Part of a small language model's weights.
Training: a variant of Adam for these matrices, 413M tokens, 12598 steps.
Each number is 500 + 25 x the weight over its row's rms, rounded and kept within 0 to 999. Layers, rows and columns count from 0. Numbers have three digits each. The size before them is the row's rms in percent of the matrix's.

# down: layer 10 MLP down (transposed), 640x224, rms 0.0694, rows 615-624, columns 0-223
# gate: layer 10 MLP gate, 640x224, rms 0.0696, rows 616-625, columns 0-223
# up: layer 10 MLP up, 640x224, rms 0.0709, rows 616-624, columns 0-223
down615 098:504496458460498536509494505502506465565481481513474513501476502494545525478508485523504498409498493484478519531452506524498494487476501478514516477535498505501489492508470540446483473509527499443565500489503472480504482498488496449525467533516486502485505519478541491501464494507498495517513478590517474490539478523472499502510520490530502482468497520458478525479500477494530480510500518488479509478481468501509476499527542456492528460519445516496467484466496514514530490481536468517463428531504513504515492485520470517493486504485490506474540514499459507510525550484509506490473494532569476490506466499479548494505493488517518469502511516530503471508493533462498477492485
gate616 102:464537515502523501511515484495490529492479504544498498542488482524445482483443486482516498510484534459552446510511503463537532516470521501527492450493536488497490487473470529484494523521528475476503547478483482497451466464477527504503493483511516486510456503502462530504511512483499499523461549536530508523515507475526504471494484526476506521488505555487525503538497507552483535525470515481516505527553497508493527506512524485521501501522505511532494484536480474490532497500518517474480496528515500485541562504510535478534482548529512461476488553483511483522526501504543502560492477497470552468494474523526484491487518521523485511455504517468505498553491536476520525473492
up616 093:467497471470445512489500503471513514516504475536514465523488496490474472492446473516490472481485527484528491521497493514557550539489521510518522473529493470519495507524504514500464506488453509492492518488494464510434491516486498476485504463506497482488509501482491505523486516497508500504510479528521499497507522462508537506483510528473501523512494537487505496537529522532512555557488565538519501527527484509477517521482509514543521473541518518518502503495489487535502476532501532502499501442499476506506550532486525471541490530517489453547494544449480512544495473463499472572488500514456543504472488544506494475512451508530513487458504510534513518479504548525520528476506
down616 094:524492513492499479524489486482491511488491530451496500484508500501526517478571546501500526490530475506453516495490476506475452465512470460473490520475520521476510490519528487487535489514512533502496452533520548503592496536482497511502517533483493536517498484517509493505496492506505524474538517475458514487500497538494477500541515437515527490475503472525483471458485469469525474427483462495496486476489511491515475470499497503460521519483532493479502506488501465466494512479485475491513503557506502503477447441524464518455534462458501539488511456507507503473512523504504493437522501484540444512478501457490527498496519487486483494506510463519496510493500456494475510507488
gate617 100:509502498486521502497543491511471508498525514473504460520463492476534513468538477524519475503485493503507513451520499561476459494499545527513529515504525511495517479476478521487467465476535485453532452511513520490500532523498496530492523538490463482452504479454507496495524527474521512512535471503517484480515493502522532558473543493509477500472508487490491522535481513474528500550536464522510489521500473506505452467520524474509517500478455545516517512492481488505542488482464478531502457496463505459515532500471524519517566498501508508506506518493483515538473520489432496508538469530508472490507543523524489475528441515507479525493506549504480486493467509503537453462487
up617 101:497487503423526456529471487505424518529574466470484522518495508510478512473507474490490490490518486518491504507531478515557501526540523514503466479511506530523541486503506513502492478499477488526485486532517476502510516535467508513477495488517488522475482500491496475484502502491509469510460442469475496496522503493479540497515465475503456494477525503459502498518535480546526506509537500499507445507499475483511455500520508510501500495549483457502469481484541535520461497504515560509528497496515489523501494473485445456481526548458509503480498525490514539529510491494517492526539531513470508533450528480448507478544501543497481507516479515523480484484501538480535541517518
down617 100:523511499465547518541459517478511504518517501487532498459522484520512494511518507500510490514485536540523528511538464483482521509512531491502405534521494524515477493509477494499474524441505522510515474512506486476552554474516445515522458471482469490488524504503514499542485517542473547506462541521508477522515526501481494480530493565493490473521533549531486509517512485505474545487479514496475489443491523491490507544513487538535477505479504492488522515530516493510461518488516513516536537528498481499499474489526487478495482528508465494481494514536519535538521492517504528546506511505540554511508508489518459508516519495470496476534467517540503511527540502538528490503463
gate618 102:550480510475482489472476501488532518473498523521422473502461496493520539477546519503476490479466482517476512484549496512519520481533480479505513497513510472466451472486478511552510513485518478527508501528557461488490567508525542491503468456513468558477498493444477544517564494527513508498488488561506517486518487506479510504509479492503513519501484489479497507509469495500501473507473507537510517515507514488496507529507519493511502543495485487536481531457500499512517503509518475529511474474487469483477523497462527470477538446465466523495489469526516537523546474510491543502502505457500488464510501490479536484507473525481483470438471507514453503481481503503539485477488
up618 107:505503461483454512475521496499470468488537461492470464471524518529506454490514566519514484512505480482492528510487508516480475498516485489533514499484541517494559500494494519492443472515483478508503549479534514543460529490483521476469502478480489492499496454489515528504508522474492527520470494528497509470473461523444495456493493481482555519517536503505484484470489520486456495506502494489518523452539523525539469483499548526491471529498455513515471541512497534500503493489474487536464487473463520528502532444498527520507507508512494545506515518491503489489527477506507579491544483507449533535518503525459502507514521518502517483496454505489482525530494459459503506512511
down618 107:485491485502526507486508515468519509490528512489465475527540498556529509511564537515533472556486485492513501534545494546503511537544486479506472512506514486462493498509476488502458525464518530522506493522531513490456525510487552461446500492501508535442495522532491496494487496463465524474495495499487515509571486532523504497506481484521493505525490498459540489529517515495542511513527484533469530503518489499473509440476488493544494527469513503507509511534504493487489490494517507506465477480439487493477531482484513479491514516478481464427541480474487472546451477467527531518503493483503462510533505517499537479518510527479477515465465497487515543523481484494469498488507
gate619 094:500541521479461503480501469532503503573511517503457500504448538474488467523490506485533468446546513519518500483486484504464554465482519443464486518471514476492500514527483484506483460531502526508505485467502525496449502510533463475453519521499487506464522483505502476519489512521491524527507490513479512476509486508510515473470537574524459500527462507529513522524463507503462486493497515517467506515554517467512505528511471493515499474510470555517458494463503499490498529496541538532478497499491542516450493496508536490497505517481509469480518493523494506492477501472445499486478498528491492495505493534482512496480480473518492500563475519500560508523477523496543476526465
up619 094:438474500459497528481527547493499490538545535507405523515466555532455522508493521497498433515543500522539505499519520533486520504513506462471463499531523502475510480508495492511499463524474490493499477495546537503526510519501563472481510505502465518528486496527512497498493473475466523501500513519468544509498468483526469469517501472455527502500497487497492494522506495522513486519510513485510547493526466496510510522512478500492516488478501503508518508511513459491421499487546465482549507506441544491477484514491523477489519465489473478457504464490524492499448508511524463506467498462462523498503501504495523504530491510487492546524490484508484486518490491458501522509463
down619 099:478525525526424496485482512490500484532477522471503494460467519489518482522546533492434502512519497482496529480513516508520480473503495475461527512504544507494523480529529539498512539521476485509516530470519477497404513481507460472528520535480519529464517494484468484484506524476461478510518541508481503493514478507510527501454499486475488562514458524519480458529476467472459487516489488528515521477517527462458515504461487550546470533495499510501536477494474510469514505521487517505491504520476517457522485486485482506475456522499515497513490524521558518523511506497486467491490507516509518463519508510515516470511485462495567498465519502451526501528500504496496479500464
gate620 090:530513486480498512452511499533515530509508507510486470512510527529515498499481550528502513479536519508499476499547496471504456488510513520560509555492521543511482435503451490472460465545488466476501553464518511483486545517530510537512493524524513498494478499493510488521488495512526492519463514525493453489490510515473485519528514468500452520499566473504489496508490468500504467468524462507512498497566508512499470504505480496529494513537511478477512522538536515541481525518510474522473518490478494488454514476480508496489507466476519483477481478452520488499502494452501573473534508501458504471483523489537494462485432461496540504474483491523519516487507512513519489463526
up620 099:488475526502515464479499458492489496514524524503464483470501524463476485448534540518506500460511523501523495503464436532530473535468534479518537469545517499459519521522499514467512491461526484525524482520458499515495484501492533483509472469501480533477514533489465515458474506475470515533488468535485482492470509499513496476475493476511512509548532503518468516535468463513485529499506481474497509537496500515504495520500479461516481464502490482509495484504553472465505497510550509480469528540485570513467504524486530530480482537488477471496545533489466473474512546482495517510495496476478491500563498484471435527521451491525469475504548492499494468488484486476505509486508
down620 100:507501498467498496467518470490522472469536522493465535476517516481504485497523530531499483397507521451476463489510504536530509493460510522513488483556512528513505536471480474503508466498525478487504514526514486470485515490527458522487520503494510535458456502523533469505480534507524505504509502492505465476468505490546501515491528475481369479476510468496486492479541503502516506471488493483496489483553527567489516501470506472518493476538484511499519487547520509505479477471524495470501497490490527500513500453519489454476500481481431516509479494488502452493492511487524543486505493515497511499500502484483539493497492487489551486488505540504531514503488517516504488506514
gate621 100:507508488509532505483494491498542488559500524524515482508516476460493502507565537543474508467495501516528489493505484559487458496498511505523535549510534509554501502529496513526493523531472507500547483507474502481446484520474496491465526489582505516494503477481549523498525443499444496501528492486487462496513504500470506486511469516523482496472471495482498444523474524486500536516518492495460517526475548507500488474467522502516459529469541498484507473448471500512515488498548499481513489526468516441538517528467471472493522513504513505511494525528480539496494486527466519511498540504513526498546490532504493479505514551477508502504527509517477480484481466474532478466471
up621 093:506530526502507485511466479541517513536507455529504486522533536496502466482447526521487492482515508542473555549481491549520498510498513511480544438494517454473501492535506511471522453488507495486491524512482504487475504489502493499527498511499505461439464482512516498514507507500499481522480484531476476486496514499487492514483534488467495485491518470473506492519494479492496478508484530479471512523519469511504532523482470487527437499489511484527457519459543503515506516527499520443493479513544467553507489510526514472511525480496507517517537489503544490503515534538481532520493537579498537546556523512507516520464451496507521537539476466493524489513475531486517530517457
down621 097:510515492521532461457472528451523527476501532498506485500496525503501537551550507507436498456454541508486528541491524513494549515516488535487465512500485487494510511504514543550474513505505524516525513517513480481463525502497489537475533458493486510520520490500506509527503535465485503494545541498503487537497464500483487461501540509513466536495532477497516488532503508463483491507522451437494508525505508498522515499496492541492493518482507478518538492504435449473503509464527501519483481475504507496452471520484471495546508520473591531493460527530504528493520506473503519478500490512515532498534483520470462515547536528502504472482503496517533482515507482496478520484494
gate622 095:485491465532529469483501485504484497514466516482517456481511518503496526458551501521492474495537480505500511483489467507440472473491506516475524500477504498526527522519466513502554541492472489498524490498481458527539558496505489458470533517552489507481466511508472523510461446482477476480484443477472516501519453513506557512523485502504502524541499441464485494521515516517475528481515518471480438485474492505515484464486520486442516490526516495506532465487524522502480469480485512490486496485482490467527439478481464463532535483511475505531497511498503535532509549493523493505457456467527471496488506520478467501494532481505490497527530497493509511485459476518469485503535
up622 099:532534506516464529474533496529516488499558545520503545540504512506461467522475475475481531507522520533505489541494526471506533514506512506538523505517475485511496477477511559517513535508488508529466501481495521521514481504453518511500477448515517481500464476484486508483501493486532502525529472520507519515524582475473486438490482527487503470574494520522516451551519518489546482468488498507502488473456479510477505504478480507502503526527524465498496493513514503475432493514487465515479526502541512520527507522537503539500524543484502475524452495514515498495546523501500528508559497513526453491494462483504455531501487515526497489502483489519472533503514504469510470490483
down622 101:538532496523467516481519509488478515528512541480471478460499490480540506534497477494553507499509459541499487543531541526485468541515511473458434484483521483500476511496522486499492528501531487496510494497490512479532490492467499508544502463466534552500485482486466519518514504537539495460507495492543490509501499522519489483473490461479520467473511508490550458491472531490491506500507434517518490460459509574511491523479499503505489503463480549516496537539482463512539518479506495482506559472476533520484506513495472497447498509522482475466529456449471542474511501482491478506504507499480497529478517540504489516495507504496565484455479512504505513492472490500505473480509
gate623 109:508509457463499504493517519515502498479504518522497536518516481534479469486542517501514504491505509509485517489538482527502526455542522517495540517506505454467510469499536507455494525450509505480491494520475518480503520490498498465488510504538518501483493474503481516493510503501521457434445492466494492505493427528476517514491523502498531529491532470520486470526488517495512529534503487519456518470548509515488497529500496523517510493444507555482504465500532501526479490519501523511486508490477533526508514489497448469507475463542474483523457540495460466506519460474514525486447498513481503535501519446501484461482474453520510532451489524501483497495482443553517458452530
up623 102:497530472440486486504511518459523474493469522540524491539473469522485473489544515518535512510504543518475532506498470470509470503474502503544477514488501493498499496491538447452522520474488501496492505493486501493495538495527483463527467540511515528469436516512485478536499501522477475500493517501529485485510484516501522514482505443496490569540485496499477510512543508501538514528498525514493481504542526544513457510508507493510509484461504509530547477528476512488544558515501529529531478492455501480463482492506462449475468481500496438517511496481462496502531496489481521458527507510461530482506517520559503466477554517494521524492509473506475458509486492508477504492463
down623 102:504552457520461476495494517502505491474471482493505542494479455500554472458522517520488462545511460503477522462503548505520529473487508479519487519538511431517488509539519495489524490468526478474519484498464467503467485478487490437508494505486512474534497494516533458541553534497501445508492542494474488519522510458505530485489537502489530506510506503522535526541536490487515492503498499493498484492512550473476499520538503515504515499483503499484548490489471487524492477510509509480525479503499535514531486526516488520486503481494515492495517522483440534519557474522495498470510485484480533494508552490535491482549487495464474545508540528488513449503527433516503524520489
gate624 105:468470521501542461468483495466524525496512544471496497465489493501497477482506554503534484494502499522498500489482459467528492493489447475528526513544517476514518540482467457482479472480505480497523569488522450499512512529472542420493496524500488510507512518495464505491497496493511458492524474521511463507506469466472511489518472530511516483514484494482489497521501491506468520483467505486471483482516572519502479496498477527479474523538469523461497479485509483516491471523485492547502510470512492516502490458494498497523469535498490498567529545512495505507463451489474511469440533494492490496462503527471445505509508546510508460523484504520487475501458443499475517528518
up624 101:510544499496473470524484513454515540546458490532527484473482505434530475549483553493486467499477504521527471543478500526485554479523480531518503494500486488504491512508540463502511498502507526493526529499490500508459475527512515447519524522504518504530493542570511521511467508487496545475540516501469461457505491491455494461504544475493491513520497451540504473522529486490510501490514491481520501478466498514552452504470465485542500479504498476538522506493492511515473512537525501525471518514521443518492471488474525506516543502485516520500532496517493463517482508523537537490483483491513474496513485521493510492524498509504454481506474537505489456475505449522531451521500
down624 102:531530476461524476531525497494465500473528534520465492481534486521453511526494493542515470533533526510535491474518472509545513492540517510503497457529453492508496508519534531491518451473517517461498514536520537533475515533519513514527494459509568491518503469469471476536516535517519510524526495525497501526497542512521541488518454513480489493529535456497475482491498532486504484530534547555514495489501488509488511530525502437515523482496522517459466479519493473492489498471509494488503504558506504509500481538496525502506513481487411463511538537518538488523467487510478530523495504534492508543519478491549514503532492518476479481486488505508517494519506473494490501498517
gate625 099:513464500520524524498498527551535432508507511487508553480476500529567473496518487487492492470511504511528495496525511506524499476497494478482476513491551545529513492465474489491534546487497463480526445470468534530514491500524558508532507505504494465488478538491502464467443486527521500501515509552490499501529449483514533528522443522526449466490498460514472518518474519455513462498476513479493552477463511505522505495532499496478448525446521540520502502471495486455480488498476492524518534503468522527495472442530484513483521470503509521504473504501487504524524519487498499500501491494491517532491524499489498514516506477473497511479522515507503471473539464469499523502545